From a checkpoint of a small transformer trained on Wikipedia: no position embeddings.
Each number is 500 + 25 x the weight over the matrix's rms, rounded and kept within 0 to 999. Layers, rows and columns count from 0. Numbers have three digits each.

# layer 11 MLP up, 640x320, rms 0.173, rows 391-434, columns 0-159
490544477486464519501500459527552483499443479523496489464515486488454521493516533500499458511492489473569502493518467525500509473461516489520503511506491461506498515497489499458512528480493525463522503498515532497524492490512533522514486517465543553519485546481498442522522541491492495487505520544519494545500540454489487494514542527451480547511546536497520461516500509502573479493531504461464449561496563509475504540445491473491487497522527509489505517491487549522485452440513480
522499542526441519545503490477525568511504481495531506512464498492521480499514421497509453495516513505516535503561541494510489558522487532493542479483482527511516509470490453460508513474533478490476498472531490485485487536457516510501509530501487514502517458523525493480492486534530504457453506536505513520489457491543503518469476464509517494532508474496465488491510495477493488527517476465507524490527483534501545502484475526529533464457489487489514473535493490514499514547505520
487476514558497486486485482512532498521497569516519517474521494504533478475495494497490494549531514491488470469490487484493492447503485505512515552458459557489466514477518520442529488462520500471522485477457446522538507491464495515536509505543577506513522499510474482503522515495473478491465522479518527529524503483472525487466488525495514486517526501476543519475535530571513483510519499494549540522526503549455459522504457524502539499490552518486500511501494506510496515500480491
469474488499497496480443463519496480501489511484486519530511489522500491486545483560477516460515505501511513541522484457515509519496477535513459530500529512519526468482484513491486495495511471489503485475485487486479477544494521515500489493535526536510501539536481451486496507507505504515502454483553444495538486521501539519523511520504501518491465472463454514478498499520488464521501507538513506501472480489491479498484491468528473515514513465479505526473498489479506498485514502
469507499547487530468497530516443525511506470511495496518504482492526470516500507504532519515495462499487451513479504519518500446508506503523508456507492458496482502545505498519501499542515469530459522517462490497487517493504497516500482447498508474556480449491539523508493510469506532491490464468513524523493517497500529512503504484523485462562483508533477509491510523481530450463492490495534522533524527516468505486539496529495553469474496464520522499516467495497506447534531495
522491512505478550501557497500509492549505463514519489477464490488489519511489505529503554561497477465489511480521466493485495529466460459513510492512463485487530531464504506458482523512508518476487528479461585529493575480486498516466514507481528517522500470511471479514525470518501515483468470552475472509527509501441469510510450495524515487487527511466513500473576524504504499479522439505507542490522490483461494521492513516535516487487492513494511530511466502504503470507523455
501488476506517514482519491479502515473528506526513524510532506526506479493516473479483533477496506475464453469474523541538529512543511475507489530526513498494459520506457482495565483486524475549473482490519515509514498537447507496507485489486506496520466523483491490495542531466472463553501508502471494523510495517494528564547477521485503520488483485532537509527483480509496505509467485513542581511517497495470514494483458541476500540459525499483506525491496482525491497517497464
495488516562530523506468479477501499477488536470529527513519513485501500505531509524477524490515517495528493522499515479488541504516520501553494500549538527521449489485525472512466518503543507520517497493533529532530531530478489535519527458505509472510472490514539492475495483504494529481493521484463514477473461460489526473472473480488519531529458519490480490511507507519514526540508511432497519508502460496496462486530492519479468474462514486537495449519494526525472476537492493
507518530445523496515520497520485520505521500483504491491498513470523487505503514525486524535535480570506475503509513454505524519478492515540502511546463511534511473491518471460508465515546482468483497474507511498500511551529472569506497521470463511504535467516516466489533524492501535479503507537520465500476516509490503486530484522551546516494498517481513489482524466529528487492468507467501470476511503472499507494508466479515467477511514496505539517501519509510460522496529480
525539519522477502494470521526503441490486519511552509500489472496500496516485519510469537492497492463523519494483517492492492485484491492458518458513488517570509525527480531473473507510548504493479511478516483478495496497531463472508510533502500486486523502471493518484508545493512518489490494460485465493482482517511469479523519505465485500513533535497491493491502517530506490540482498493529478538468526518519535548542514496486478510501514488519515471509479470468546492509508492
479488517453495473541488481534495524516536511515535527491488511488493521468506484544537510497473476483474493511534516547494537490485490446503480508477511522522499515481508521515500480515489466502515505497497488507498536504516497514478505502472484488470506495460495518474476520485482519488501536490471537492469457530509478507496498467521522532477528460516519488505495506485509521494526558515499490451498527466509485513494500484485504478482539540486524474493423525491484483486481517
489509528532511469472516470483514452504463522533467535528486467452489486489463500507509526537522501500528517490497514517509464467450528495478503498450485496515485479508537479525501511497478482474540526515523489518530506478491506470540488494482456470491490485515530517453509499509496518496530530503457546497515493502503489535478481536521539461501519522503504507489501494500513499464527519500501498508483505492498519540542518517483486524473524524537502456506483509494514484485522476
511507514508499478488467484494503494492491527487501473526479497495479525465481463479523510510529489480454531553439488465507445508490526498538493488485510483483509480483496506524456510469483493464497483507502507522499518463519534500551479511499541480537516529449513475465507475469533498511526498475524516543470519486459516477481485493487533517503493511487464506460520497498524507531526503498533540513513520536522497457531497495468488490520493481482522530463504507505518458510515491
503481497478489493530526506516480479483502512486521479490509477521486498524486479494498540479525530516487518527499528541503488464505517496494504503520530516477493490419532519481529549502512521492518480493488460543514513458506468500487499529523471473450511492507490550499486525516482465551504483450475465513500575457492508475471491516529528504493498453531475499489463507451479517491482498515547508539487524495521480478481464484477499523514521524476467529555491481479515481466487462
512543509527513447516495471484482466513506469500518516497501504522497528449521483519547541518505500484494512532506508478506495527466470502488463493517551507527504485472550486526481524529486541509508497524440520473551495487474500530510502514496453518481501497472510486518514516465562488499524508487513488506497529486493483470490437530433521494480473504458469490508506486548492512450509527502453501514499511489472492507508509503527528541478462502509457538507493487561478487497469524
525482500465487495507457469505514537529508517486533506461524534497489476458505477467471489538510488491474506506474514514530535510504506537516503513509491512481484485503504467509489471500506509511477491498489466502515499481479481523531468470520492514505502492473502441461480524491504461486520491486497498531503487475458486488521496534478505486479495526502512504471517511489498519488468491498529506497503459557478514546462495528512520510563484535456493515463498535528521519484496495
452503535477443485487460496501462528505495499510480509520457508496509498564516471516510464508520514512501513519502545498504525450506510519534474508521526503528452473459554538509576524473475477481513514498477468519459519470551468554513528507478546487495510519510498499461512503525479483484498535464454486477500504509503507504514496484520472501495490497511518515509470520528505478503463513513549497516452507466500519497495502465472538469503511516488533497486478522520501492497535492
456488497525501491499509477489503528507442471512519522540497491502505492477541506524563477490523495535496455474465493527485519467549501538455515447447525482521492513465527521483499544472490483499484493480515525489509488507513481482523528533529487471509495499517514534522536489531471518503463480544535540491519504458504500496473519480510453489492510508508529473444525532486524518533515491452525497503494490503516481500466498487532496494518487502451489453487504492491504537539502467
536444504486529535519503505539519461536535473502498499493532579515478494530478479532495500455497455508496515460493498480517502500534488527483464527560519508491536514555511482522474503493525455524521480507462492520520496493509503483454473479531514492525506483484499500523433508503475520475489487543506462477486501484492459534499484514473482485519570532541467525515460540493516527493479497469503485508518484469471490453483531514487504541485504495511474479485479526477477493535484504
492515497479484507459500548470489519513507490516483518456506480482490458473493500468485502513502499504457473477513527463505472538503495486487480505491524487503499487516480476538474505511493505491513505500520448498521449539518519499492507476530475493487493502545534506479488490489497499510453469496527459506479479463524532447520519475505529509562517524477495467465496477485514494482516485515486552446510452551478454499526510522519496497475509561507507499514535539547493518542503498
507495495460463486524460477520474493492490464481474470518513504494503522513435544432534515513536476495454527512502493499476463511528489515498475523531501536483519506483476507506485521510485516496538502495488471484414461465536514467506483488528509471464536473529482467532503527482522468490481550506487504490491525453483498522475523469484530534518502497505478500455508492533540485518526483483552495493481486495505503489536497464488459483487483549494511501496533520487553518453535520
473493503499487472505498522539531483486509479546486485535544439539481468488484496509513504519488478435551454488495498496489487494476494502486500511538444489464479500488498512542497503486511470517501489499478505508521527451471480492484524484518498490493532475525512468516496567550468503497478517507460501499462507502496510512503521517451491494476503494507486523467541481493492498524551510481518526505513493505513539501477487549474476446499474528514481558503522490481489514487492501
497530512514512531451509507434510465496515488492503525503498490501438496507518468527507513498508453528490510505519491508523481535512553485500463477534505470501484477518520492496500469507492533537532503492535496523520523460470480540527510512471481508523486483519502532529501473523524485511487501521498493512461535485470485461520499525474463539508498533471549498456533472521484478516478502537504498510489496516537480545484501489509562493479433532493458520533495460523486515447484520
466533506538511508472510499485469485478511492471485507511485474539485467445526564516492530506538469499473502434503482519502482513535513533502504544471470516477524511487512526494504512504490516490501488517514472517505474510468506531497523455499481508524509538491511478515550517489478449517471512514549532464497486517458499509518499478536506495556507541446512479479506524530515470499490535505516526495526526497515505513486502517484513519528492468491492507482511494469502524524506494
546494482457481453497535489500510509522483474510477502508504476466570475486497520523508492514515466549507510539505496504471508521535563513482500508479477526555511478552522531540503463463497490528448476496529504491525500458505500501497531499551480508441482490465483532466511504526502516512463486501511462517493529474511471494498522501530505521536508467475465505492520480460487521511504504561485498485471514508511474501525522513484470480478523488479520487481502544515539503537524508
478506498524510466486502504510484535506534529458476514534509474507466505539487469466508537543548539510527466487518545459527503472519480519484483466500502471467509480448494538477491443494521486486486487495466474524490461500522502482545507469486481518502500515489486534465525512546519468504486485562550524565499479512497481467513511475516493510506495489539475506511497520544459482486492478491494511533465510510468466453485480519496517505469511477561527489513453514511526507514522435
512488487481528535521526482505453460464479495523471524522497519473542460508488493476491531497513502494500464522534507517510486528560509480525504529470512544488533481501522506497493459541514513540485511532543532519512523490514470598509538522479550525525496497484488504555477475555520534505490494528493473510544458516495515485475510529473490455542491467524516491504512530491527453514476469455545466514519554481455499483486488534522501527499488500485492455507520516506470540506468519
513484528512503502505539450524523484506484480520505507506526515540542463520523514496520505502482462481493501483506487457495528505461526515539445464504479501499526462471539502467508473467510518495527503510517507507570515471500473495490487486476505494533513505477492524483467530485525484467517507464472514517499485520483507527513501509476511482502477526529508420470514499514474501531535522504472540495471506523502463491506530513504518500508461494478483477543565480491471487485505501
551465532495480518519497530457490397528506499546489510497507508482501507507516519500455504468492505496519482515489501474475478511518485507503478517498447528507507558518506464518486489429519504524495503527499475494475468486496473508496552461543521509486459483501521503477521553565492469490475495516491495485492491506485545487477471495524491532494484475519525517470493506491494490530506533530478534459510455496541515545528521470452508520521510533465512480471506513486494547527517475
515485548479503469466503531465490545500478516483489502471485523502493527499512512489509497498502534513463524475509484496524523495516500493518496479523459471536459455461483479500467513467491456526544479519491496467499484458461462524529482516504494496479504486531454493486469483503472471519512502513495473506508501472490515526506560511489502529557497497483490542496495477531479506507530492483520483551508503521504511548488481552472510548499530508450522511489481481507560485462512493
487505477465507522521537510497482516507507513477523426506468512513507500487502429493522550448486486475517442499484533498479435484493503530509499499514496465488498484459509490500476501480530525485499497515553528491474502540495508552523534500459518493490507510501509490522521532498484477485511531482489476494528536484487548545514512514529495526480510521483505507459504485513433492497492452528526503481480521509543503503486451523495542486527452436569505510501481504538462528541565504
491537476506486499464509514486506481515496518519474488433501469474573493512440516511505490521495532517485498490489473549503520451521482528522492509449463485461544540542488497490498488477485515494465537531521527482480512489490515505563500506491502501422480467520543483517486495491509481472502494476522492498488525468510484464517488541530488496498481503476483497481507504546458521558506526530480494512476494500483506582473480488486466517506532482465463508491508499532527490535503457
485505518474525489519489558517486487489510471469500467502537492480474477509502498518530535513456539502434511503484535497462523502528497485487498483521507476501511524477465477482501496494546435481540458484489486498481512503465531481494469464489502505473458460525524491497479503498476526530466489459488500490505486503484529544536496504500511452548503478496506528519510559534484490532473482476583545486502495520519506496487530485548546495524487517538519541534512544511557522519486510
460448502482465507494483508529491500540475446514514518511496491527498549514523460504509477516507484500484511526482517498448508521499469520470487504522500534492551512502498505487508489467535491495497488511523507508477475467516495512481511504487500461490504485517508533521485500523485504463507496489482510493516511472490508518491538488521512487492495532498502501474510521518479498472542493513498498499439511489516483537475473474517469445479542537453457461492502480468500494485496501
476495511558517511503492493515466468512525475506527504517471503497472548495508480496533500462486458479508505482511475481489482513513501511471530508483476441477483514512514517503499471498525462534479514555510493476497501516517483457505474483467493442470530507507495504459488535522495494477489440485535501515534526476552519507529511527524489502505471515475496491486519487492502524521504509506525505441516463477510483510509423522509473452504521505483485465543512457506506444495497449
514524443529492528490487535511502454534523470523509555480487528485468509523495499483540476447522477468503476494478456494518473515452547508521463507473517508490465515528480473545549497518526506535503527505514543491505518500485514493495531491509473522524485537510532475531506461530496537494527471548452511496463491499445448530493560478523497489503473540505504533446511437467486473482527498537482500495506526517515509525503459515509486529503455498505461519511513492486505503525469483
518463496469522401526506475511476452498497499483514540526497482485519468481463500527516557481529513495456530483483506489497500506514497492526476511505500518484501511556527533508511511483458529496510507511522483523471507453496546478484504507487505508476484484548508491448568499511494514475478479497502452505511488500465490465504484520475555500495522520497479481479521527487526540501508511474503470521476539465499524499466522499471506483506472504493518509473523518459525534514527527
496492480521489498537496493504499478512551511465508498499491487509510512522505485483527533518522461515481518526439462497497529508459536487518486494542500493438507484505526460521539491474484495513494502478497524518486497524531458483500523425494513492515478511494566489509549569520507469523485535454469527499499530491497466509528540462481515516553481482484568471509509505503455441510505518518479529507458503505502497498507477485512503484520483517495501521495535506481526508495466490
501457446503489512520551511539486484481487525523486529517506446536540482526476504558523523474505528489478470495501469490458498513499500513529478456476518491511497495513516530523499511465498509496523508514528465496516465496481528514504521539491577455512514475492511526503461468505484489474505515509482458502478495515547488493529482508493483532493516479488565456507525482523488506496527477499493447544474437520467475470473498495474472549461480511528512475538531480470523512492515521
491475536523506504536493462516509428509500497546550475488492474424558522533528499432526463494508491492435519510454523490501490494491496485515463459512500479502491478470490479539511512540502489538478516548415486500480513523499512484532444502454472509532469535507505518472516522462496509508513508540514561480461482488483482507461510528455487497522542508500505469476552505464487519527522462498494487506502543508488496505506452498498464496494516522499466506528531526469495505473479508
530516512473502500512491550490500491517452492511504497518480497535491464451521497483513483517509510518542493466472518515529479504498540514481471516487496452530496522520475519507458509491485514529537520499512490497487510450472530498498480497503487475474494468489514476451474526494496516462504528532471489529525508475496454485551528472507489520521479501447468482514474516507491517498502465514492496478521471519481490529511490547498474511508515487474518504530492544492507536508478487
486537527453509500510483482484491531558486446484440467478558490497475501535545468498512515486473479504475510507536518491497502505524495524536508488495465552529512498488523487487504523455522478494566520520510499519542540523497486500499458484521496519482473473525488509500536519515494504523500465495518500427522483467501514503497492500499494490530514512503489465481523545486546491476510476528512520478495478464504529468495497457500498559518493468501470447470529519501485516494516548
466482454485546491493550486471520496438481487537529457544500459515505511528506486481491509499486518498505472474509505479485495480543473472488488506484491505525485503466512498477470494545538484532494525501485496501533515492484492518489516547514473513461499535518530464486536485505502530515535477468502470495493508482508551503537533469478504459517466501541495483491469559506497524501532527501453482490457498517526536493486513477480472502500480499516495534532463503536505517520488499
526513500490506532505454431520496529486478541449508525499488472508514527468506511480521525489469474491500493478444531549498494447532519524514490501465526499456489485491475473473500500461488535463505467514529460494516521519472499520498548507545575505496486534502487521510515455462552477519524516487456503508493520531467527498507526484452492494572512457490532501506499507527536484483546518527531493509511514542440522522482520531508518466495509535506490531495500500482490475541477492
# layer 11 MLP down (transposed), 640x320, rms 0.204, rows 391-434, columns 0-159
533488514523552505464559525531467495474514470505518485514529524499515489471532539490532502468491489497551519532491519516550500529488498428557458499491523487502509497501521532482537492466531510470477539501538528511520479496462467517475466479506490472518512516514516492558552487492552457516505525490507463521520542478483513478547495517497500520477515496537556551464492472435528522516531528495443492515520515482510492478495486516520507524500524481522512477449482518509451498484472572
491511484527478490506482507472498506518453508534501507471510507533467508455481493485468494522471455465459447524514502488501531519524543503538503527470489492517515529580494518445479502534501468517519518447503494492504519470531467498495509497497517469488480469512476507490499521499485512506514551530503502488496547487534499480500458512483541450498540514493493474438465482484531520511526465502475495515495457482478537468558502470501552499478530465499528468495511511525492453515496505
491483494482531499492501521525486513539507492523457486507508456490524517508521476466493482529494514502495469524484506514476520506499517490517473493456489521477428512462526521527507469507496503506480484553510504503498500534508513537530509520509513510515504549491490496499497501522468482504492502538502453539522493516494528506456526526446510478543491459522481543511513513480510454472518446522469538466530508460488471547553459456487521479472486436511480467505521491522499517460525481
448508491495485493503492502491498495489497514502513491546513493514521507504504490511505519496512527549499464477479502565494504504499456525549479502480540495487499483493489493500512482476488501443515518501477506495505490516466503505475518501541520543468492538493495513518478516550583506496524530562516507501474451502520532481490481517433476519479435505544494506505484514505506506481493551513465465520460502456501456490522515472556508507485470472526496495477498500562518520518517528
511498466478523460516492524503518494504537510473503506456488507487523456519483475525517514503488541519511522490550491499523512490546488505487488531513506516529514506493469496477455479473504536485553496528523469442499476483492511459507498509500506509495524454519487495530518499505487519535522510488498467535513502483541474507505465533477517488465477529505494495474492479506509525501477534494484501452529518544520478506482461493510506515507481539492500470490507506525540492483455494
488501435566509528489503476486532487497500497509462507537514529482508489515535492497487502507520554494490492494490514522468477477500460452564546492503477502539489514532523468488481495502535470503501544494524535495492476529511492488524513506451553446488498503468529467503479466460500475542556498479498489498451458491494499503507481471524495527509577507525472495461476474498508511505493522495486505503502436434492496537447533488487508495480523491514513510547495530494503511509495488
532521508460481510499536486480481530531479517513477473528471472451538527535462486511477481476493545490486514511508468468515529508485504514524513502490486491500499480536486486535494516496496488538528505498473470469485528455455492469497527482481467486512520507483494502483496509493518504499497513472492487515478506447498479482486554555538533473506424496513503420500528510490435498468481495543497492512484532526468522518510533516516551474502544495539494486449503522478521533489532490
510492534472487489500482513483479536457495507505495498520462495470499503512473493485460536497499485497521538487538457491514560511548537476506531534504537496478500440456524517480508483559510496514540481527485505468498510513506507489469479477503485499510519478499498517484501511480517495518474499486535474498545493476506449486519497509549502544481485463529521518476536505501517464470510465560529496490480498486508501533444502521512480513543557499492466506486483511467516514474552515
518476483493481449525510468531512513473476504530476548503509477470470458510511473543503522517487506479512523521511499527494509521543488526477500499476491526521483525496513505521512485452503505522526483531478528473492479487488495472451502515483531514504462514504519475509484515517524487488467472423499500476545513512477491511481530497474460483509435486504514514469487512492495530521516506528491481507458508533506509526494487501483492508460464506516504499483487480454492510468492482
522485510529469517475509524481513467516520501522497522490497525502476475509517489470498502464463444490495504518501520489526484548470538535464473474532479487462490524519485500511506472547542458468524524463499539467495496510520516491440540459479476526469527459492472532537503524474490466502489474495504496512452534519516503531486480511535458481484497504547525510497538490484496511490487519524526553500538551506499459527493499512506503522448472474519524489475523525513516523492521511
518470503505534496487503467514519527486560510516479484488497506509510522465486509502482539506531530500510485504492481484509484496539478500554520508507505471476543515545495442520511525432480530526489535496536494470519521488517491523530491470500495517488481502517509520479495454487508493477491519509527477516492508505494522519468493499531515492498493471516507504536523531522535499473507499466490454488493477528523542521492530508535539493482498473521485506469503539510513534526527487
498460508505487507507491478544483486485476487469525473475527545521515544460532509462467486444479490514481489551498491540500496529507510506507516485504496492478496478487521492503516526473507522473493519517476546493496470529527488533452493478512539490511521502519485506547516468555539509510485468495459521519500504466522537484553503527468503513502373496483526517493514540519450539520487546496499449508514469486480455469553509515523502468486492478470515529503460481536481535486481479
493508508449494510493517508493530473498484517502493513547479521472538540509512472431496481502544497488514474539514515546498493504478483499486474513491481463477491564499477477496507461510512509475510510497514491482501508483530531503480512475519482500524498485536518484522465488551511509500482450521456510488513464499501444503550483536548489544508576455497533515530501504468488468466451464476531521515493513503478481454506504463486504446498439512458464463501489507503484531538485452
531490496475498524491492492458495510487464487513479478508506502503496500483497520485505490481469498518513522516504481481489529505500450494510491481510508497510544518512466488510541483484461525489466504536475474496483514504553497513488476452502515495528462490499481497513483518471518504473479525499500532501492528502507475495536464507501483518488515532536526508475498489500553495521525525500475460489504500534536507476493522473500518469487522521526530507483496534473484485513514541
515495505484506546461485458498493477498501491490478534492502515556458543518525536516497501529476469440478517474512482495514509536502482500526517502496523497508522471475507514466559463483559466522508498551553521501523478493520468504514542490472521536489504531506511537485482492523476519470527473529520487495508474519452477506527438539490460481497472512459459540494534479516497482507504503526493480507483486500494559444491450496536495530494480521515486499498524489557499460519531483
540495542544505523492519510469470502487533508530507511495509483526460442514488506480528498491498503517522497512501507482483531532474544489490492515467498499499524494521481476522502508473517508517522525488524510498500484490543483526485501526440542443503556521460508597462513515481495496511498508555468505493486494488465537501461516495482491534503402464509501480538533462518465481501511527502524499474488522496486516519477479455487498500473487471505510485481509484504498496514464531
512468489489538524498531460526501469477467511475512488490499573485537484471542502490517472499529500506513509493498537490530471510487511487506495512535491537502500473504509462529512461462500514464491523514510453423473512501499528470547493500479497511530455515537492470493521510467534484487486475525511504501462478507506503525502496469493498511544490543492477506482534565515509520504488502521440517514510506528502471490518497469497524495488504475518512507475529483445484498479446456
545489497471453499444487452494519471464486473461533524459465536493513479489486476484505510521537512499468486522523487498462464496499524485509496464512546496490511526506476519463482507470509476526471502489500508500522434470542488524493525504490509446508494517484455440512491489494484503478493544482534515548463514499498502507522497516484528475521432532496522491517533538515514495476494511526464505518561516493494484444486566475501509501481508501468507517529557476528511560470497515
481515549548484495505482496515510522466499487529486573535488490523519528463498482510477498541470566486522495563557503483480520546435465509510464511488521455515469477491509461511452469545468515442514530528532546505494496548474516488534557512514508495509507482486471443487530493486485491524480477525504505480487503477489544536439484508489498537472555496492495509461515482494495484487499504514527474453517505487507501488542475528502532526450561546504527539491513466508490487466494481
487504543533508526508518475489520519499511507520493525496498525532481519491475449470457515525473524497529528510490488491518514480547479491470499472498519501459500523501521477443512466478485507511484516494514514489510471520553473518518489480466479509488497505554488519490501510479456480498496517498531493510465445501499492494500483556472468541490591500471491492480470498481499537508478532528535508489536489508489458513508491504527482481511485512502523528480441535516501471504513514
516514503509457486530513496477536483473504494480509514489442494517498471471520445480475507490527534537507518494475467502498497504524519528543519525510499535492510501477478514456461488478535538480481513475523479503471489512451532506559489478505484467503519513507505526491497508471483473507490438522478475464548571536486477539476475473531488462518501557491495548489494506495469501528518508501534506541482530525490490523496466467496495463478508475460470500519524522484510501511517493
522495497492510524517486508487528507474528469475527475505505484471433485482496447500499515475514517486479570482517485507487508509505494449490499495522540503531513538474504477485458524491512472538468464491475511498489489484472498523506479500504495512481513548526497490519502452491516517498520541454468532514461509491530520534506489496524498492499504511538511489500449522505474526563460509510489500535498487474507499527508492499474545495528479493500495515477511544505514517484474488
448468483547497499503472476505513530502524497515459486497510478528492477499485483490541473510471521482515481495510524478511493502500575532453506467490453528549542461466521517546498521487451495454495507527489450534508459475504507546501494517506489470492476543475469436498551508504512508518512492463515514489515509525496504502475517472455504461533580513505497473509508523555535470477517457508507471538444495516522482495511458518489551478482495504525510539512505467537483489485492516
531502493487523501515513459491512483479489482496521472496511483472505461457515513476435513494491495536484547466494548478496474501545500530485511499486513563529504503511518460492486484516461476485509482524505499494539492486447519517497514514500506556469483484486495531515505516502487525524447520504502538532466524513446483518527531504497517536552495519512496470534482507483506495509486525475511478485496493481512545482529507537517535505534508478468447523548506487511492502496514521
459499532507505510496466502535520504511463547480510512530506490505527520489482527521503463470432521455528485480502493487515509510490563467476497490507502460514475484476517487487539518545509483503496542495505515465505552493445555498496448484496517480527476529491465474484517504467491502507481515490515494487503498486501514513493459513538495530497500480511510487516463476526466520493511484520522545480501532518501504492484520500500505541560475486495537481451483494506510483512512480
522462496526478546518479488540487488554550503465477477495504529535442475510498501433501551514527480473484538485503489480513460452501461479498497530509483493470444497520482524495515469464475526539489475531454493497523477495477504491492516461469481485523479506535493500490490486474483490473503480541518480487500511468464535527456527496526509479486512469439481521579517479529500529511509531465542482486515542516526470521526521510497490518476511510451536536480553536485510497510531511
522488476466518471546539503480556522490475521459481484513524509494473538514444530459515454512514495478538469517488480485465501488570493451510487485531509480488447533491482497515475496518508535470510497508499506518471498500467516511483501463517489497499478501503488482468493531497482489500537517484529481483484456533474493501528502480486463449511569513513519535509529518477491510547519498481446533496582543473489464508477509563539498519515526512502542515513462489518495477470521513
467535483530525522491533494507501495482524512517463454516523534519499524535508515457480519510501471449530483485489470472515506498462511525452486531525477527486536477498516512474514540442493503480501486512509498518490501486543494465499528485493502540536515498502494488523521476515471559449509507490543487502511506476486510530487470554517527540508505522463486462559489501510435518453508503519543447474474466492499503509481496507481557538492518498520478444517516490562508496493505476
466482520485470476471485504515522497502506530536491534471524506492491497502463505527498459490501524502518558458525446495512519548536485494459519534484494493501503501529480493500475479480536507509472577493493484521528493466477476493512443520520438513498527500475518501474489510517481486476512447476455527498464476478497475561523568526488471486472498524538511485476542505477488460532573478464479515513461496495468518498439511500475506487524534543487518417501481498477489483505472482
509520457491507563536497440457455538503491507474479491492518485494481503539497490519503512517468454496510477487475483531487513502485478481521468501482481507510510522508510513495493522407497479487485507471477525520491519461507517506532494508503496486495504500497535500541515499477484524459517487495493536495479533519485491491538509494491485483461540514507488534485519538493454527538464532496513549481455437534493518530542535534404490481492473513500502497476516504454475470509509557
502498546479498534491554507528499510453521505496498477474545517516544495473495478468534476534537496493485533513519504484505525499474485493511480460492516534461498476523517526487502466429513501522521493474511522495478495494501542462496517526511472483485502548439535479467509487506504513532515471536479517524502483533509490519496496498464502507548454505494456435516514508526501499506520485535477470538496461482499521503483503556494510468490514473462461475461479551513506479501494487
483435483566483514498512469537513513517514426485478496530502497496494498502544504503498520503489530471438513479498558483520499482492501493523516519505505498491468522481523522505498483432531491518511513505484543462509505517497490528483488475549528542503474500491480498478548493466524532518510504509485503397536450529501484511496459496517461510512518489459496536496493482474504517474495481517476515542535486532495523487509530527500494486478529519519509506487512532488529506507571480
480526502532549523485521502459469509472505431484534480537495494524532520473473564486575472513502518561490508474497491520534523502494484489518492483473498454484514482532523535467499494501545543518479518475535499490538490502496482512501489518549472491495484584472502493511502512490506486529512511508515549509497477499486478459472504511549477543521504499488489510523450473441500572498499514516445509518537456526478492510505499491508526508486527473486492497459468473489480452521515532
528491512508477482461497504547488497478496465508516539468495518523539494514507528542491470508468466513533492471539513480494490496509471463519498520511484500478488484523479492521583463506479526485490483537451507495492504499522490471521503521484504463522545459527492505502499529508518514477470511524488527489493523461554491498486549489492487504547454507474482556480515519519476446506531517457489478527506509489484493521555542554497475531487508461486511458471481486515510468503491500
503495506512471482500501501557467492486482468499444492515535532471511523497478487497480481491461548528449484527520526488513530491490522524479500495541504489537499520523431459507532461464540532533537512496451504488490537501550519504509519522469477537528531544454496487478515527469481496476550459529459528512506500472535516490493472499470524484456445519474531534491517514498470506565480560495492480511521475536499509514503506488503548483514490527464512526495501477468492470508479497
505498484557502500559493537531510497528485483508491524572473480522507492473514535508456474493498532442487455538477504468531461505456506482499467492490514457492488499488471467504544455457511490482464485482518474549495528448469520470536528506514528535529520474545512498498491488500478514487508542536503516508518499516442470493510468489474487481508498475532510484483451562473500569529547496506482509514472510511549529498496503441496557541491482481496560492487489470437557478525499470
494490480513496514469507528471499513486498520526460499474497492490509536491468486503539464483470460511505482497487511528467528487438503529522519513523511495532544517487543503490466522438483541503494513475513504465505475498517491489485507508452531499492489469501488520507523507494520497484511493509521468493526531502505490504526502493515514473539516496504493509484524485509506492497507507497495490528492502467469527535509476507493540477473503511474484478496502481506502492492501476
536452523489459543466504492517454500468482527505467489498459496497476474498534520483512536495458515493498523471548523525510506517535531521488505517509511513516515481500517519477493506431483482482498505499482512527464484516562511524496539500514477485501540490462509520490471488480555506536516507531449477511498488537513510523491549487528473541488413490551480497482516494518513514498489469459472484520470508516481500464541478502507527487476526513510521508536505517520488492496500518
509543517495472462530500521519491472536547496469503480473480517506480534483508463548509513508501492489469534540490513519479533523495446477447514537499483507487489477525517550498503492457500522538447517518462495497499490542463519495467498522504517493485518489525495497492543500509512485472503479486507507492495511508528485506507519488538480477500532465535482508489514504558481475503514545430511520518518477497504517497444495548494504523540462515444502490496508475491502469472476551
520517549502475562517491487515503547526539482515468503485534501462488501494482472485462483451461478537518505497483476554503485539510521515485481491441467520491536493546485517460513486519507519463501497532454475485491482480509497485455451461459496519519459499448478536483464446515513495509524520483527479451478480526538503531453542497520460474478517520476518460513498510497502494490496519516508486524526492520486497521502517445495518550502515488484494519534474491461530525501525449
499505498475498496478474521520480496454498523489513503489523522545516500514504520516524492493479519504541507518478493490526493494523568441522493513477510498469493456522492506505488465509502512509517523486464477512514507477531495481519482504505500525512517494491522486511509492486518520493517486511505500554502487506529517464491500475474506485490389496512472487483530503490520495522486505542492503508500472488514506501487501509501535495500458500498476523517486537532533492474520515
536488477517491460489519493465530523502512507489509533482519482499484508502514559499530520471483496510499515510480497486480499502496505497488503439459496496460525506492517494497504484453535487504487464532553500560542486511455477436531523508535535470554546487530503489527466495506494497451518496495540477509487513517526477519523485478486531500535509461480470490484483521520496512471491507475507523545482514492501472491531498495497487521477497468525439450488511515471507518481510481
519473524482484496496513510504529441491476487488507493503498473552513457489465474481471508528497503475515499480517453522533519485446486520474512486509458520520505485496454535500486483480501540484511467481543514454515515494573526498496536503515495506482483538483542509483479495506478501495493491495493506496488481513472476528505474494520519500496492509477475537518542457458518522498541485492536503524516427543455531517533494504472517513536504540537484522514497498439522441509524463
518488500455539472511520449485516471507491506496464514525505484493545504556471493524492477509493529524498518480462539522525481502532444492533527488489461501506500502490487514490516451508510540500513526510442484543509560460517484525595516540495499482499505436448495474510520461479458513494485485484492503488540462527443519494516475534476494537494514505491477501496462504524482535490488496486523470524531516500513522498487521477568479440477499462497493503549516441479495519488491500